Part of a small language model's weights.
Size: 12 layers, width 384, 3 heads of 64, MLP 1536 quick GELU, vocabulary 8192, 20.9M parameters.
Architecture: LayerNorm before each block, tied embeddings, attention and MLP in parallel.
Each number is 200 + 40 x the weight over its row's rms, rounded and kept within 0 to 999. Layers, rows and columns count from 0. The size before them is the row's rms in percent of the matrix's.

# layer 8 attention query, 192x384, rms 0.0467, rows 122-127, columns 320-383
105,183,156,222,179,159,163,238,227,219,167,210,177,231,224,209,147,256,218,199,200,216,213,138,139,229,192,200,254,192,227,141,184,208,213,195,186,196,207,267,122,165,177,174,205,257,237,302,164,180,162,181,206,179,176,213,229,185,165,193,298,96,246,148,182
115,183,109,249,144,222,217,166,205,150,212,226,161,256,166,220,189,179,268,215,250,219,166,222,180,267,153,240,163,218,300,290,165,199,157,203,162,189,175,158,161,191,164,173,214,197,154,212,322,173,195,266,254,225,156,206,239,175,213,252,158,269,120,198,159
104,110,311,180,213,241,195,163,196,261,233,272,263,222,215,150,234,221,212,227,156,229,224,224,266,62,245,189,208,266,172,143,168,132,180,236,126,246,219,214,217,137,173,166,135,224,248,177,185,157,247,210,222,214,239,178,254,213,164,168,243,265,183,170,262
106,161,144,196,170,158,244,198,233,198,203,159,160,224,188,176,272,151,232,134,224,176,285,199,189,258,168,209,215,153,232,186,185,164,262,168,158,285,183,236,139,122,225,224,253,109,239,191,157,228,223,212,208,221,187,194,177,259,158,161,259,228,274,226,218
101,174,172,256,227,151,199,173,254,215,143,137,199,227,166,118,228,162,157,162,170,149,265,215,171,224,223,181,271,176,176,222,196,139,220,211,160,168,203,195,193,188,177,229,196,122,184,234,210,173,90,221,188,262,185,255,158,150,251,149,188,192,238,184,218
108,293,184,199,161,188,174,156,145,192,254,157,230,215,209,225,190,222,205,215,88,171,152,153,279,158,260,228,162,165,272,221,205,220,164,148,171,206,305,224,271,222,141,222,154,226,280,172,235,217,187,174,152,178,228,222,184,273,213,252,237,183,181,219,141
# layer 8 attention key, 192x384, rms 0.0457, rows 122-127, columns 320-383
103,226,187,206,177,242,368,223,270,193,123,325,190,170,184,159,215,193,218,238,264,239,212,229,195,169,190,132,262,214,184,91,224,184,189,177,191,217,186,290,139,153,161,150,160,244,194,192,176,114,214,231,267,217,279,213,161,221,132,145,104,255,195,219,154
113,188,180,194,258,193,129,194,180,241,219,156,192,211,210,159,200,150,114,130,212,231,185,207,152,249,144,217,166,171,236,166,175,217,186,228,148,186,165,114,202,159,144,178,208,159,204,204,284,213,180,233,237,148,138,224,165,219,190,139,166,195,134,165,204
101,216,207,190,179,213,290,215,212,197,186,169,233,254,215,168,248,206,112,169,154,315,291,219,206,152,187,168,182,216,186,183,104,231,241,193,180,165,243,134,291,130,173,247,167,225,200,195,165,209,350,242,159,200,177,251,224,176,206,288,248,177,198,229,195
105,223,221,181,146,172,226,180,222,216,175,147,131,224,216,130,231,176,189,204,138,252,154,201,177,290,232,237,245,187,220,204,145,262,148,203,218,167,142,209,305,227,126,214,209,232,229,232,259,207,246,245,208,213,186,235,268,209,267,185,222,175,257,160,184
098,257,187,111,206,137,191,184,214,219,108,163,216,129,149,283,232,158,209,196,136,145,190,212,181,209,220,134,253,177,243,184,267,228,228,171,256,137,161,165,173,210,211,268,198,236,241,206,183,206,176,225,238,195,216,169,199,157,192,155,236,187,138,187,218
107,220,146,150,214,192,153,211,222,99,248,220,319,209,237,155,239,231,260,206,230,182,253,161,195,179,205,216,195,190,143,202,222,250,223,230,220,218,266,170,108,165,209,173,285,213,179,172,216,235,181,127,210,228,217,254,225,180,192,209,167,130,225,196,234
# layer 8 attention value, 192x384, rms 0.0477, rows 64-68, columns 320-383
113,164,145,200,208,216,247,212,183,236,238,142,247,215,237,222,251,201,182,244,234,186,158,171,121,161,164,155,201,241,145,219,161,224,181,188,185,174,196,193,202,191,192,243,163,250,219,192,197,135,165,202,262,210,188,184,207,223,250,160,261,263,156,249,117
125,229,221,229,138,117,181,207,156,209,207,185,92,209,205,245,185,167,200,135,215,246,229,247,171,162,241,234,260,227,175,241,175,203,182,297,222,190,192,190,170,237,194,183,193,192,204,227,244,217,126,205,241,267,218,198,224,211,222,248,157,178,213,257,139
116,154,209,246,182,207,224,239,264,299,197,261,156,292,147,163,204,245,251,246,209,184,208,158,181,186,230,191,220,221,176,166,182,226,159,185,173,198,213,169,109,190,282,203,202,192,215,220,183,216,224,191,177,223,202,122,178,160,246,141,262,197,229,225,204
118,238,270,207,256,196,219,236,236,118,203,215,285,122,165,211,167,209,160,241,205,124,235,175,203,194,200,223,200,170,186,134,208,232,219,236,194,247,144,222,192,222,245,235,106,239,163,233,162,209,117,252,204,180,231,208,206,252,191,235,245,189,159,152,239
118,295,206,190,168,180,155,243,210,173,217,195,223,154,202,204,241,225,205,214,182,173,213,229,241,252,233,223,206,249,208,174,188,228,106,227,175,144,249,252,208,187,211,191,214,218,243,213,188,78,155,204,184,216,240,178,211,118,177,181,144,200,244,178,248
# layer 8 attention output (transposed), 192x384, rms 0.0492, rows 64-68, columns 320-383
119,182,178,248,173,198,120,192,220,186,182,242,203,214,215,123,225,152,186,182,277,158,215,195,219,211,149,208,224,221,169,214,142,217,323,213,182,138,222,172,250,212,195,200,208,271,146,171,276,118,239,227,213,120,182,215,167,236,199,173,201,187,181,221,202
123,181,211,222,155,193,206,215,156,173,245,218,137,220,179,161,176,193,169,184,197,172,229,248,163,160,189,194,252,219,146,190,225,150,165,234,220,181,184,189,310,246,231,191,190,177,246,214,153,256,178,181,177,192,180,152,269,228,139,154,210,235,186,214,186
119,234,149,138,273,222,280,228,208,207,220,305,246,226,193,196,209,241,176,168,162,185,135,183,212,209,271,343,192,165,202,156,189,227,219,232,149,161,264,172,196,174,171,212,205,226,227,182,217,196,221,255,175,169,219,147,174,236,235,215,189,201,186,187,212
123,327,254,286,128,189,243,205,241,251,171,244,169,219,265,298,139,122,145,172,199,235,187,126,197,220,191,237,140,216,165,165,160,245,249,210,199,223,194,181,164,208,255,190,157,193,147,212,159,132,216,160,231,186,223,200,167,194,231,231,168,129,186,203,149
120,198,171,142,194,242,146,162,177,214,244,203,208,185,191,154,192,112,199,205,225,220,210,228,234,122,139,213,170,211,202,173,160,233,198,160,220,206,264,215,156,250,99,209,219,190,163,291,193,171,171,209,174,187,186,239,228,176,217,215,246,230,201,176,241